Each number is 500 + 25 x the weight over its row's rms, rounded and kept within 0 to 999. Layers, rows and columns count from 0. Numbers have three digits each. The size before them is the row's rms in percent of the matrix's.

# layer 9 MLP down (transposed), 384x96, rms 0.182, rows 300-372, columns 0-95
082:464477495527510521527526507499499492466535452508454477475480491498489501509496502520508504505452480497460544516501525491502531474497493517483493487530505531457520512552437551502485518535516549519462515504493503551464481524483488539499523489510478469553503488507544490496502474529502474494
098:481504468506507497486492453500474504492483492505499525541530499569486521476442509570515501527533474481522492520484543533509479532498498477496506510484489508533552516540509503538489532475518499520514495535506507502536496508504473472452541485460485487520466521548494467468495501496513496476
081:488477477515463523493491509489467440528460478517543471481485506506501505457515524484512511509474515496503473448482487501450550517512509505509491515504503507492485523509497517509447422466506490520462491521456510521538475463494487526528515479517504528497505511523500546483536522515534529528
104:500469477455502505471485495496510510512492495517547444462484475536479471471525508506532514494545512491521527515485496470483506465514506522487515545486527471526489519554531473537495484527516477503504502451464473527486508459478522494457503451515492556505523518515480471490532499500466516476
085:516504522473551472511475519480518494497529520506477487520522467487496507493529506473486499482516501521458472500511510495523541509549507447513509522561497522485444525508574481460498509496509515502477515495495505513499572547511492487519552481526525508485551482482471485492508527487506503505
150:507536532498536514509488525491530504527542542494432517519534497552524521533513535509538494540557504485483505518500533496540499515498482512503511519511554499521531522521503521519531543532514537504500513487523517509468485512524502540559534492544474499509514490498513515530517511499493521508
087:471525524507487510479499499515507475505520474460512553497525527508495490481498513513473542521479530509479495508546511483530465526485513510486575480486514486556503518515492521452457436505527482496494482482523508462464516499478498513489518473496497477484502469588504508496496529510521502517
120:484515464500492518478524557538499535500518514480514481509448473498453493516469520489496488490520494524508523557522511430534505510516493495488541506472511504477502498482490496533473514462510511551526497500450501492494520458516510470483487476514487478522466515445532511480548496487475474471
097:469494496512522490510508539495525465484493525519521520487490536515509463505521498514481433458494506511525531523483503494525482517515521479468494520490526486531491494521453479517511503486485524482494487520468512553547497496491493501436497572529493487529448453476522542496484505525471521477
105:520512545471483472511491559473493481519472473524473531484513454478502513464506516474477488484505476464524465484529487480479463532512490497501473499501534498509454528508474466471516507524503545495469498498506530523505496560515485544487489487473492510499560519468537478548542490496521492502
109:509525514486454524457516493492527503520549553463538463461500497496505477530526469474488536480513538494492487487536478464501505501535480473553474528516457494508479555492508489496481541488493486545521461518498485467469493476524518520503483463491475470482510489501489520485471491529504529481
112:488507545509439440517529513497458507454499498473527532485501498504493532475524473517459553481493462478520551509555519499549491526497514504510523521491468493500511483532495480527462434524497489489514473525493467496505494470489517501514494503543453520492502507513500484525495526495498523499
094:498506476485457489470493475518521513448509519509472485469479511538538466542506480512499469506533483459496512488514513516471469510542553478503495511495499488465475496501479477540511484521523506471432474503518537509485462507511474535469517505480531500513488431528507487502488484498532510449
098:497472507481491499496520545505488489527522475501549466493499474503538450491539494467465526490496478484468515504515484503488486495513522496540502500505466499477495514528533470548552462541535538461494480509503528575477485472482517550490536474498482489496546504518486517520508517483498518525
066:500499463478503559470458531486499463533512504487519524493472509485514491523515541526552467480497545461521481465485525485505528500461500452490484522532500536515518503489514513475485481494539492464431519507497503493457467532505490487515510466522512467502469504483492540499540524492498488528
124:456537439508483479525460495509487493512461508506473480489486500510517489502516489530464485520477479510553500501516488476513483476538520512510511496507498440523515557478447495504473492499500494484520476509519531535474524524526495530509534491547462485472492471436486474498504515532504512454
094:513418497516502550461476486503508492491514496481446474497499499535516476486508508512504510468483515522526483497485497471491505468508503488505496476507474518492501511544484521489519457491525501474444518563474503487463469512527533448528500481484464526502508479492494424494507492476464504477
102:450484489511515487487441521467507467456460518466495556496545522504487482487478463467486546517461547535512489487498516477499499490514502514452500463502444515553492481526490509507472515515494522524490498501508489475474524499484488544493539477477484516475482506520516466522471502504511536508
096:507495546541481495519493474454507473528482490508432500490455516488492482499564465503504487535476546505489505492496543476492532495491479544515505435523483523539476458487521522508511529473504510496512500490475535513476495499521479505487439485508507500501474503525490493463531468531504476493
102:496483499492498505520511479541483505501508512447562519451508482494475471472529497480528506510495452493495500507487511484475517524487523448471527487475476535507496499489453451478453522544456522529546476516549494490508493522512501516501486480518477551482485500479546520506492503495493549481
112:505503469484499452521472488479502489510493519503472506459452569489513515489496523513499489475483534571487519486532512462535508518489540447502493511469515472492541515498492508521482477487475496530556507505531472430499500519475505521521491518519482512495503497495494460534505473484496528539
088:523509463469456450470474459522552481508496504510522489517495456524493498527531516472526488499467505495481485531534531555489512510488480454499472477512552546472482504519525496523520496491513537489478480485455490489512507502553530511524513486519547489507523512495504482490522500457506542487
107:470501553486511442499497520508500460493491541517521490486556498492512509488502534528484509492522471482468526504487506477506508545475513515510508515528525456498519487544489516463518512464489537501500534494550459437522521527479500514497486534537521508491517518480513568509484510483521528476
165:480495497423462462518503518493466453484518500528475493495465462557532466484504480511489500512452489511548487490523511519512468521464472490527480477493518476516487522479483479448470515475470496459473469504484482554504520503525516535512493480520503506505468518515499519501502484484521460521
111:462528499500485508482512477503514513476504486521504522464494489523486501443526509515443527490506447515500468483534481503473515510495470474477546525453561469508521528486486497501484477506495428493504490498496455499506472536502456475522443470501501544495535513508495485483478521483498513528
112:475485532507506508505515518529507505529487521449503487517517517546463504502481477488470518522538482480524479505438493467519533485525491486493513481468530455502542493494457488486496502482527492478506517483465470489496563467489499495462509514447506564498540539499510520511520463480485499536
087:512534502454482497497513484514542457504498500504489512518526462516490524493509511485480474508518514479475517514486473494498501559555475488528509476511488544468537517556477500489502552487524509450515496531500535484507539463494548526486485506499528466476515484512474477481533503461543528536
147:515518491484457487544475468464462484533505513485503475530497487514517493488507501521496477537496524524522494502478513511531473484472515512527480534466524452478509513537518500483466510458497459518575479473480469504527513490509560446457482514502529497515496530525493462512541489496505481501
127:480540530513490500528479464474478508502478510512531511451476539512489518494478488501500503501473498477495465494508449521523523504483491498461501554540520533529480511491488508491515528509519484496504536478466512494513487531511445496540458503482484528507552500503541504501495551429472543487
113:466495495502485480458543505466489498506502516495482535510520473530504454492526510477473485465539511493514435496523507500503497504515523522468470506494543500505507507550483464511465500511510466543532522523509494439498517504489518521488474494518541491479474546513568491489528513529459478475
103:498528499473495513471435508544503524491506496500514470485515494491517471474500505475461514456485491461515512482519504508490514495503545486464530540475507487487462457496563518488491526518501519573495464508479464493518442514522487524489483496472519506506460504505496490515461498533477495449
107:465561498489493495485474450481492536509474487493461530527511496481477475514492492525499451522525493535475512513528520540524465479530506526516518502451526527515517490497495544524504512513545460494528481525526499471537496498479474529514498501509458514537515491536506498529549454507464510519
100:509498469490497481516548488490492521520500450514453522481507519502475493545481515524478492501499514500543447491495463500486495499512475499493460500496462476473531521502518512507524544522517525460521542471481527483503509525517511548524480475503473512464456524465462485455532517488437492475
103:464537559501530529490525487516495489516462498481470485521507519587507499485499481497486482535462504519479481483506485534449471497476479502469499524497501496508469546545525506499518497538494498504494480504522527499492540513513485507481500470524509508440515507544534543501485535521530507533
110:547521547517501480514529571500488520516504468515537480518519455477513557530521501499488485459448524515515518486523515471448500491498480515499466495487455492514481518494532514542540491500517512500447488496511534509523538486507491518500513469489483499530550513491476503469532521491523510505
077:528512536459525455558470512474469510476492515464495505497483484485483479483505526493531475477497526495480506499516515471481501478482491490478499475443465523500496520504518497502541502473448515500500466447494464532480483523529500492505510479530540498484509502480500496470538508466514538416
089:500567476495463502477482485494511489522536481500391494502521499510494500497492489494493447505504493527514515486525487493497476463498485509501488483463518459480468486513503545512513499452487466531501483481528507474530478446524483471535498499518482488490492509488511464522502481446509509540
114:475490492577545534468509506523519498501485498486510520475539480496520490498501515465541511520461523539483476487497515503517486530517445480516477500517488525530504512483538501507527556462511482482491458508501504504497504485557487484476509505466538533500506483507530517443523470526551497500
096:468529434500495501479493567462514469503481513504511528498522495495479526486517518503478500536496441521458497485528540491523486468521534497456491516489495553540507457497520540572501499493488520512502477556498502497519493512513481523500515478474511503487527467495496493474482491508529532511
111:475489471479501483490514473536487510491513508531492513538423503487472453528466497457477509503500483481533535497538447482475522492467497532469463516473499531500483507475504483482521501503492511542485510539513508450493521517492549499497450497546506480501480515535495502480547517542515491507
125:474514497495522529454545486515449538507502555482510483501508481451511455486505497454477509541577470502482528510514475537479488484508524494524505508507511474521521511529514475469508527511505498543498506513506457497510494505503461528466489466489503525475504498552533520502487468538507526507
089:486508498536506497494533503487473490513477485565511473490514538481525469470498515504501458494495461528473548487516470491500487530469525532527501503490523489482506515490470545491458538469480484541492502512507477522494524485504489499436470539494491496530494538531508558533529463491493492547
091:518548469462495440499524450485490489495497501462521503498510487529511483503508513491508436478478473502447479537516532476513517523486444472494490481499512495496496496497485529522511503473499510460491466491496502498557516498494478493526509468519509440508521490488557461490517499457519540470
103:510469532470448470476499476525505454516533431525538483527519512484528511492507551517494488495504535512526511526471453472519481515462486485503510494468528503453468499515487478470502514462504465505505493494506489503491531459523493482498472501508498494475505460490509475508537543535469450489
112:488505501450477485501548463499474481474502484488513470502517464492528465484501510478473506473485461505522466542527533452517503491478437478505473535495482533511483515530472464485466452464479463474499504502530456464498498463470541483541502482516530509493507469506484481495496499478505524480
096:480523466528478487475478497515549502522518481492493494485487484559490470531508487485481491450518539507500485535544531492518487473515457464516509474526502484499505450547515516546552506513535474506504493497539477476506528498498497498513480497480466543488552506532497486526471519517465538517
083:494517502478488471520496481497459514498507514532448473546519483496499480483500530454525508521506513503525475503493518503549500497424453525481498541479532492494501476460510526496481476493529523474516458499474472479496494521536527526526494501482492500543503495491469509566559478493508487472
091:535531527495519515481462498530513505523489493475540493515504490538480488499458511468460497484464473496472470485506454466500521490535545504498502473520533536523515496505500494534539486488499535507468507450480474527473517477535499526527472531524522540464472518466485460485451515503518535485
108:480451494520555489506466486513525520511523502513519488458520531446495486542533490478472483481478432533481495504489508479507482476540519541461494505471475450496538504496502518533461525538489515531505503517535511527495513497460462498463500512508466488490514512500525479526471513493483472528
103:504512490490477497473528519551523501516503526534468506516487496530552499509455537464473488523507514469499494487550483504551464531482512529512497506521473496502541512465556517508530490501486493488493519515517548457547529490535481490483471473486513511481469488548495511501520537451522506503
100:484513518530554478522489510487509519558520509482519488519475505518502492488514490486504524449489461526515521517502494471508531477498553546514511474520508525473482482521504524500480494440479428484528479499496467520459488491537502524521517499514512489512463500520478444497509453529504489455
070:504483482574487489487503510530508525515476472509496502488492547467471494517491503500483512463445513552515532457493472472463540502544520509510517525499517479464507526505469529500455489509540524473469524506457506536536526488481495503458514499537495501488523486488469500481495497493459471537
116:515503540491512525531476496449489498488490518514485519483522550454505514514471524472483510542473507467525533478460479508512521550517499509493488493506473474537506522459506486504475537423484557484495504480477514474486469484517449498472498494450506487535516507505524498465482521483515483513
099:491498498481494492481473497504544499500521488510512523540532498514487522464512509489475523497458484462510478505530483541488447496491493498520481566493501472526482482526525521527549521516528511482535537505477520500498486548493474515518543494471491472483585503469452494513472478514505522525
129:513492556477488540462494490521503503440514521533445510531533519503487512553494447513502488513453514497513478472481486509516475512480511486512493524481482509523524531487517463515518495483499498448510499492510463432500490495533468489508508526478512507474514524510475568482493497496528518539
105:525525448498495477511558532493515540544491495506583479498513469476495531509486524515494478478501474505477534502502475544492465531481501498532537527502512509497487464500501492528511482542520514502526492544488516546539526505500501477479509513514535510511507515491480491546534509469554510524
108:475514528487484524516449519481509497540484447465482465497532472493525506512516492511500530519463511559526472495470524529513462493556499517495471476505477462517501507487519516534457506460497520521488489445529486512444491460533506463505514487516502499523514504494521475536487507511496510542
094:506521536522489516508485538503529533485522489515454485503479472489545516506477525508528454516501499507528499506545468497511531497484466520492479463539481519526488486488556572482518502499512521510517525525492471472575486499489505466510475508495539505497450501510515522552489474515489481515
074:476478473521498505459495457510489512502466485482539518458478501498518473499525466501475477469455540477519511490520511504458483504485541479478471468493512509467474527505465520527477488468526463506464521491500495539523519479506445476496513521546507491510491480534454464444470496535481494512
114:514494483478492551495479513513501529468477473492504481535546503502490523492496506508564490491495491495512485520500518544484512526487453464525490532479556510483496476502515482492536495498503508433492493481474537492526481499524440445471516472486468520467519529491501459511550499464506524502
089:446510513484452480510482499461520490505502512556502475516531509520513480499508518531481474522507522511444520499491500475518523528474554501488514537520507485524506488465460474526491504522542526533501538475485460506466533451480545502529478479545513503494518512541531484481491498534510477507
120:527495497450451501513450544487507494486487546488561506512531460495525511494509519510451504480497480487522496516553451459480496519513514487505481518441464474498475487502498516487487462516493515501518475529466474537505518510451511488491514474485507485553487477472494481484487534490502518473
102:487518528522540477539508497491496497501512498502445505479536486485496458507519475519486484480493517489497482475501480543486535476573479490483512481503526461508491513473450479475475522535516532498492531497493525512453491536535448544512534522532468502510530500491549462481520495530485498498
123:495498511500503460525475499494514448493482496496526492458517451462512464494514489463499542484437492541509495488489564519473463521486497471491512499532461530506500485508519497524484504496532463521510536524485508510554515568483468539518489495527545520476498512487519524485526503495511505496
097:545508500531511505510524527501492502467497472513539445448519521505478500526519500489490536448503478458493515516542498496517512488499468450471511517501488482528509519535538505477472502554499529469472537494498498462514488500506544503467524494465484508545508500489453484492512478524531500446
117:520518493521467482495503447499548508473545476461552528490533517500508560512472506499534538497503503486532490533521510507532500490522505481520519462507477535516496459496495477539474496471447455516443517475515507560502525482487480487514514484499477489495501478511521520492500543509505491529
090:544489496482488477510533487515519479498502502501508495507516486542530481496497514508525478491469500505511452473515510497518506511474468480524493503545508509466457537487502532503506483486552523472486492464486542463487530507522540491517541461483479472529572473486521482522520494446550543483
106:502505531449506480518512515501501528538497521507483482523543524473474491471515486505505477511544550457513462509450527498539484511507496540553535517552511493497503508515511494458528479528535511487513493539533493469473469523504497477488543494452508518520477531540519489507534489510504472489
110:504509559515467483449488519518499448487493478508508490519492491541495471546463498512491472514520545508518457484511469533473491505509522464502499507499491464496568522506484538497510501532490498536467516498502557476478532490467478499486487481468516525498499544454486518521462497507478468519
083:530503496529540545504486546487479517523509523532494451467468490500487495484468497485510489504506515484502515494461505508489488486519511497493534518515504545527494445488498494487507538493431480541500538500488510509515471500500480478413480529521499462486487505503521558491449484492477527503
084:513452524492514523487488526501497507497473468474533527508449499505397497492496525503509494502503573512525477539492519509486456499487503474479512529495491468478489494513516498504532487479482487520536528500503477525470513458482518437492455524493527514510473505495518528460502497515476507488
088:549510483446493477495506491487536468510494509473535458524497519519505475511505561482532472446516506521476485546510497515471512496491525473509503514484504476443471530528532517516527494485462480520531505461483482530484524476505550507487502468514488450457539522490521483506486499481530500498
086:513480477533480503476516515531505537514471465515514484511536510523551498481483472511513440486495497478457553510514456492529494527479488474506470517499566513466511522478496517516449483484531500502487493507462505466482465474543520528502522505499491504515555505512450474493515479489531472502
# layer 9 MLP up, 384x96, rms 0.174, rows 301-372, columns 0-95
101:505508450526502496501488505503517519477494515534520558474514469479506511481485503500530506503472527510514490529530496408487519498505436527505514548498511504533496525457495452497503500503546504514506478460495519460542529490539471473532481498506521517507518512504535480454488518477509500479
093:461506508513520474499465514495518536519563528524523503488503582489462509476537523485533488477529460507497504503480527563478482512487496512516482523477518496525506501502466554499534533513466502513486490484499530498520515503522519529528511481526552487510467455484472509493479535493489526504
091:509468451484463534487508482482502526533478509520516491547446513539505483514511478514503521480521508445490540524473552507523513513455480505466528475504464504538480481498540481495531552467493489495502481525450520510486506507533506480488527504515484542468499494482459498485492505548502479481
092:497513452501489484485489437484460481505504464481523491501500512490515488507435538546486479531489541506545497509475524484508419489475495491485520499465501513529502481479509489539495522508516532484498455494500488514504444509509529513499451533495518518495483536515504498501510434512480491488
110:552498515475535507474464489489512486503491551496446481522495480510454512487492498504515484525526527474502486514509515541535504447490468500490498479475517517510487509533546514448561544520495503487478509486487480486478495515494534550509464519444516462509495522469481496494483480462499477476
093:472553490525458472459493472507526511501453497503496527500511546529444469513519495449514518526515458477494508498493484472485543490526489510455501496483549489510506475486510514490528463504522489474489529472512478492512507500532467493501508458510498501499538487480506484443542554533495488524
110:511505459508553493507454513498496474426502496502513518499480518520487447530504494512506460499523468502523489529530502504520516520502493495495494499506476543487469468519451484493493453508501491552512498503481453542463518518538491491524482508498468480462535459494529535477502532503515529543
091:515487503524485508465458504527492568492494468461484526506471475494524473524471471543484493535517503534468528464548487468485506475521477495499491511502517502500568465478557474470503471485513503456518510512545505520522505509537498501556520478491467502505509520491508523515501531501516499477
099:492483471474513511462457516486437524455492476519501549500456533514486508464488520507512513529485523514485507478509520519488506538512513515483476456498489526538496524511499553506501454504487547509502460529484500468523516503554518521507453488499501487484525483498496491444512462537536512511
101:543491483469525496476501532503510482478513496492526502498548524506502510496473513535495540499528520541529476491482516556551494466480517482470514493443507485529511493562478516541518523505495490467513507483528468505522488493480541530518521501516451454488437467497512475502525488484482499495
103:538484499554511490475480506502474499513501491439460577528502475506479468545490524499514534478472545459511504519507516490467537492478476501498489500525512523502456535496520481478498480439446526512488508546527481498510529514481498475488518493499528492509523494512531497505507491454530515496
101:493474492519546518474488498528504503529514496472508518497480493532483504466496491488509516520484513520525513463482521532504482519511506494502436460513566539520554515515544539451516478500495487517519502514464476498517476535472465508539506482534455486474499505462535490536510524488508530545
091:516476513512559476482467463488482499478490531535469529490511510446556537497572519528529473523464514505502528469515513494502483495472488520455486490477517520489484505506523444555486521492494481523527493545541489488513497491476470470487516459497469477504497484520515482481487502510490518493
104:511515463514472492468506483540559559487512527489527465529468460492465530489528494475521506497527482476499517482511468505480475505510496517506512504471498512497494493495538501515543496491481519460455482534476514552513502534510522475500536507473535466463486527441526462517515533521509510517
108:501442508496520534497497480456501508479538484524524520516470530492485502488476550454525483501519450496504491521484461497522491521465495484476470516503478515540448512509513481501464509502520471521502518522511513465481525506515514518495483521503527544538566468515493519513534481449517450514
093:532529481481515496477486502470521511478490473477528548520498491501500519544457470479497500532494511479506507510519532508525460491472465537462464483464557546515498478527505529489487520482503477506481494408495495456502511454493525556514521488504516499474481488498493483508479521509510489471
096:531509488503498522486506494494535505496495492491498511516528549522561462460480462532491529505511495482482524489480509475491504492485508496540528483486530497468502514532513491473534539545481482514477510533490495459495509473512553448505501507552540489439486503469461508503447532488534502487
091:529489482474498526573478498507529515506536474435446502495486489491506501453492523457508541506528521530521456523504513528470509458492487488521543468460493506489509469503511514512500515549509464511462508554484529514505509511520501487500517521534489461467485502485493526529502485476492495475
096:521509506519491525478523527571486524463464517529537501535516491490534527475483526529498490430505549477464507514498490478466499485495515537496501519509559519496502504543535501486515500537473445466463509507464499490465491503478493506517500531514537487462495516508511487486506478530518472503
103:502473478520504481460505563509467540450514516493500524495488506518536478508508493503567489490503494490493540482507501547473524482495484510447544497495516500512505506471466482510549541500490517466531480476550528502516474516525509493498492463490504533538456514547483507463523505468502516487
083:474452528525514483501499576499496513478517499490480485516519460475469491539529473485551526527500528512490518486478472507479472477534486524489497527504480528497512478498472517521502473482527518565509447456464502467499560485512490513493499495518517521537479496476454514525502499481486518523
100:505488505491482511503508531480500508483517485506461505547527548460504542517529506493510521500462573519493473534518493503550522486523477485504449471496473565511516483499474484492484484484471500484531481503513490485507502506529525503515497506488498467507458438495463470488513532447470471484
139:514465521471465506492453515506500510483519497514503512498504471546454520443539533532506495546499455489522496482483493494514477483485490480511483546422515544494492518515484495447511457473523509494532463499514504543450506531493506491460486500490527499506514513520490483551507501489512485490
111:540490507488546489475463510508478503505490521499494519522498521486520497502467516563499477484491512503533487462448482490536464568479473505470498505508471481531474529530450482443510523516491522539490502504508529502496507484489498473494483472455555523527510504474526537504512537468498475498
111:469484539507519524516497490542435527498517510474513488490499481480458509528481464516487491515494490478465463519488487507533525559509469498501528523521471484508512512526521512453519475513480478537465523505534500511494475506524488512550499493543526542515509468498530519501496577477534487505
081:520523516482495552512501445530473534529445496485512509530515510482469464484525495448533519490557483524490526480506503529504534522459494501496470481462520491463543507518500490521506479460451515528462519520500511496505495481468479490518491469482484484541529508480500482456497523479477525485
113:500521457480470527524504499441476518510455517493494509549463501514538523476514482515476508504456536503485517549476564493488526493485471523488484503469502514531474514548484504527494539479500474495530536498498489523510469498517525467485519474510528495497495527448512471458491524531506485465
114:529537519488487485507499520501464530485476539480488494450431506500522492539493490529526498483504490479478487506485493443455486485472517540480472487474507537504487521485518514489520502520466482509456472500508472567522454500480503475473505517491487501468537524523489524465511489461512550505
100:466472490440472518482520522480522504501449452485521513506532537505498498522505539509518512515489527462487514455505549490462565460458510513500492495476498491489544505528492513496498522494522514487512485489499505478512491498512517448512508546462496501508509568492533510480534474494497536481
104:519502454527495507461456507483500477467482493439499532497497513498482518490495482498460538505511495516511501487511504476500474561520539491501514471453528495446543508518530518485505488488471493501454481533524480462476487484526536474515504525529498456521442521484524475500495511490536473527
108:507486523469527510558506493510500494478470472473491561533526516518464539500505508515515501488463483498486479462496486473477512548436494472472479510507507566469470567499502521454482484482499518479521501495520480509465545499506488497497457532500510486484512512488522511474491499457495489483
101:509469441448496506504510484468444493513497467480507494494471508473519518548516527491497485495512476485497488484497469447534523480503517517487475491475503526481534493493506488449480517507487507552505512458518511488505525500522487491503499514507497537493507481526450476537522465551448491563
101:517474470459523561513480539476484510490513474494528520515476516505485544529528501463529529500517513508483501488494506487491455526541482519519466465492506505476501514490512490535515510490525519486499478522444486468473545499547433513477497502502507490481472524551502472512486480497511484562
092:513517504550521514480462511518507510519496447486520505478511488515494519534509526447513545533488490533479490524531539515494437430511495493488509495508490531499505515514530494493507490482481501500482537487521531492513466500541521479480494486486529536453513494452502491515464505437495540526
096:468545515533557490547498491486497520529474518525499519478486503496548517505506496535475508481485486527496493527470486496446557480520495496484525505525540497515545517517500513501549473436510480522507526443482529467497525499511507502510559515527514548497519481506511485477489524496491500502
106:532482456527468496493485504494487483499499513504463472501497524473492489510505520478508500497487511542485436494521557487502492455456512500492512427502488503502469501478529485529505494509530454508509521554485448480491475505503543535485498477513554512504509522506546478499521486526507472550
107:482511512509502541464506463522471459513489497485509526493480508547491470500525519480494462504499515489511537493486497458523491537475499450486521506484474499493475492548513495535510508503478467562550496503515518500500493574525486516501474508439499477492512477515537517449518492472484464527
102:441517538481489497513523504471488526489478488446500510489533480501483515530469540479507546499476482502524463472470539470510506507454517481463529514487493530495451497469464468480473497540472515490502482523471532485456509467504500535484482484479505486472518458469483514448494481498525508489
122:476472542513432505497476509527518519464514460528517501485482472493500476537503540501509526513507527476487476492496506509489531502490499471470507495514490469527465546510495485488474476465452476469477565502489537455470520481516526517491479467516510546504509542479501501504532528507513534459
112:503515503527481470472496472519437491534491497472518502490511503487514482509476488486561530503501547532509513463485481539481494504470529477523475509453477486488517502537494477516529544478517448502484459483510496480471480546521430500519469499523540520477495470478491468484515529504514492491
097:527466515494525487508497472530520520505516469437519512513473554532489564511567503496465490487505516500520519518480471500462486491506541505483515490491493504534473528520519498476503507484533522468520493489462535466492481488469567500529515495499521505494491475445528498525511527485475472492
087:464491494518459517445493516498446511500530500499495481499484531487501489487468522495505480497457474489494473525453472483485547465506512515480516548512517466573475514489481545449533485511505491472511466508448514498515469503492462478519496549527485516510494467491497542501516502480491489497
109:527499547475506492491527480506477500525498508486527517495529481465532477501466439491512483491518496527493513504451507470492515535488522509501490476514515488494494543490553454486473487527448509523525485502461478541491503515526501532520502531559548498493478479498513479507524552506491436493
094:494495527464517494489464519520467482502509486459526489489495494454495538519475495463541486499473537565496487507512514544546517513489478441471481480490537472497467546496526496533540503527517498451458491537480501508494489530511564494476497504476502469478524486477486505490498488480501506507
091:525558494478537484532491472485457538515491480481501514487537506508486485491525564517520484487547512484478516484447493510508511524487528524482487483506500516482502525463518511496509487471523519489503475532481516502520528497495467503466433511520538488491469539486452545491538508464530513531
098:495532502500462493488444489507505475507459465503472511549516529507477513532482483519496442498509500474453486490521520514473495497547539529499464434476525517483529487532529526550529457515509514505530516528503501476480492481488474462518480507497524506508473518488467533470527477516486481499
087:527515534515502493500491519458501524522533491494496523526462498482506526463483487558505505448522528480514526501483471499498512511496508480445494539506439511484454489499511508502523551491553494474514495507502508440474518507517516487517497493507519471471536548522483478480491461461453513520
099:512510512462490531465501547488511542514484496502529505497568494505495507496494528513505455468481498495486448487504507522498479505459511513496500493446504571533479420517487522510495493524498488504498501471500522529483530510510525482482498516477499509491461450466520501484508461545524537498
101:510514512531488494490493492501460484455518528430489493490523507461472528559502450519502525516496518518495485533472476476456518523476508491538518454511505539481464533506491472504505505527503510454504486534516482513501483533496536525494495499567471473494463482531470505479512483532499509482
105:538467511515485539494482493484524505530509494452493497489500533471510523500517495547481475524514519504553555499505497551530538478461490514490456504562492516509475533475497450444524507504513488506469487545499498490505517490492516490511498473514476480502535525482485495460490478544461530499
109:475478503499519510512495479452503528488525536533481460482499462456472535475466505449535522464500500513523469464498521466504499536495532529500478519466529517518520475505486516520508508515522469467538485509531532508474505469510535524497515443519527507504523477497492564520503530474523505475
114:483468465462495520495531478484501552468555479449542511477474503511490493521523497488537502497504498528511502549458507487489513490522468484521461469500519483491498522500482514537507502502491524486534469494531501503533494494467468474495529475570458517479464488527550494465516501492468520487
103:528512519499483503528486468474506495505461528498475499508505511485481499520532482503510482509524530500475498485501502488515520516537494522475510472464508553502541549484522508452495519470515488504472476546495485484532490491485509500583509497521521500492439547561512516544561496504514478503
129:547499477521506485508487527491500523538484477496563496499488475469541506472476524471518528507523459491478519496496490466485523470496473529460512477510553500471483461516495515484497491526539492562492491525479539530495484508515532496482469476517492500524508487474483435521547518494503457471
095:524470509491472464482511487522472474486493522476515473506533532491479470553481499462498467538522504531519494487498478491479485505520445515506484471493532494481441505457551511502468500521541475540543478499518543521465479482548510484486506529498518491511479519537481503478505518503476534535
104:532469550494480515473517511481542517507474479508505525539505499480536492479522501504500483535488504491499525467489448485549525505507538507509459503502480511501487540485486454430504524524487465509469518493492503509486475468507554529456491503503478512468480475456531518465492546472521486509
108:519493508493486491486535475488482526466498541515512522516526483523490446485519511515508505483536537517542530463481491486439516489476433486492492512479511488483507554469491499491473521524511484541466516505476499470550521460519521494514461515527462546471482510485462480485507503502528523476
100:495542501511502475464495513527515516536481492448492483489501519515489491472508498570464502537496491467530541495512554562510508496491470490475511485531442543486477528466553483453501491487444499535512494512505490503533488494471490497537505498507471492493494512460483477507479507485485492495
108:519526525487495551521518496503461505439507550492479486487530498496478511515560502543511527488496473492512496502485525525513521431519513466478450526507505483505447495509492529485531515534505472464527492476494484478517478513509485468529522470546487497479461501519519481518507506458469496522
092:509547505510523455480467503543542526504490488473493568514493492500536476546505507495490454511492515473477496501506522483463488479476482496461489483486513487496507522532561513467469499504457522523502508504536484521485509538485502493528512556515509459472489489518506459503474461475480456514
105:489476477528463490459495517500489551495485449497511580520484494488456503504575502523519507501486521482483539498500503482512506487499500449528499472515495501522500515549513505460521527454552497496517472493500466463452481493486495503513503523500477500494494541520507505495537497480478461487
110:489509538530446491537461480532460490524489527475508511502483491517499514485541492505526508521510531478502483489511530469463476511480501485513474511497488513490482499514495515520540481541530474475530483491497449522492500456463552478509485518500514494477472478493477514520477509442499417539
112:499492498498512519461469496541464535548517510501555519478506503470542496469500510469531430508480527505493488480452471511546533502483521467511491505495509512543536475513494479543536482524541513529509507501507539507501519528486494531509457525519504513471455463504486507525521518499514479501
098:472469519450522505533455487528495521512519489491535522517492511483536447509508502498555453506492475452517491452498489525491486513502519517496472494514468503509488472500488468454501467509487438505478507464527486545530491460506453521563502516502515504475509487469523518500498494501497531515
103:505502490477520520465493447520479493532462468504499553475498533474490492500506496529492530488495441462505491495509532482504486506505519493448491525510527534514561514531489534521491474474501474556483507477492509500522472513530493512530497495474545528471525473523513475462506505527541528547
086:483492526518454495472506515489478508477451491478470515472511473529493548528487451510483494508525509515490496494453458483528493499497486457468529499502507553498479477483452559493535520518510515518528492487493502517520514538495537460498530503478520472509480440504498503507514505569523515495
103:462527527476495476463494524536477448513473506476493520478513514497495480478479480496483543492497533494488506512498495499525498554495501511524498519480514513511479532496498437435481521512509491534505512500543534459515506488559499503488507460514495497498490476472449499432489504563494509486
090:555450471485514513492533509499494478523522514487508530457535480502515514502506517500490469556472442503457528483495536528524501465497476494477550494498481512498502515474449521511481504483501477533477512479555444520498466489530498454476494531497492497494462517491479490492498545498501525514
099:510542493487514442536481487492504536503504459517512538531517503491517486524519513495503492580508517501474527496519486497546510513487461557487473519483474535496491541561499483526493499482486521541468488522487536501543483497522494492529514479510492480476442493492457530490509496503524523496
083:535513496532501511476455486471528518523482516517526458538513537504477539506485515465450536478544452506472486498464490509514526501560469517513486534518481484511491519493528502540472479492486519537541514474493477489475476503493479470523531502451538491517490496486503468494510474460510497462
085:511526498485481501486476525497530526518562486464514511515476497528464512483552475487519518509517468495510489530458484488507541523448515475473472479543523438494514499505499475509514478498487536521519535491524452523504514527483488478494507536482498503520482474466475517485502486505577472525
086:462515479474480535490509481475472487451529524480498522472488501518501573531473511504488483515484472469508509545479549492529506483431516500520482506487476498494522483535527493433498504507485529533470503465472470481505499494482484510514484508474492495475509464484486503516536521446463491516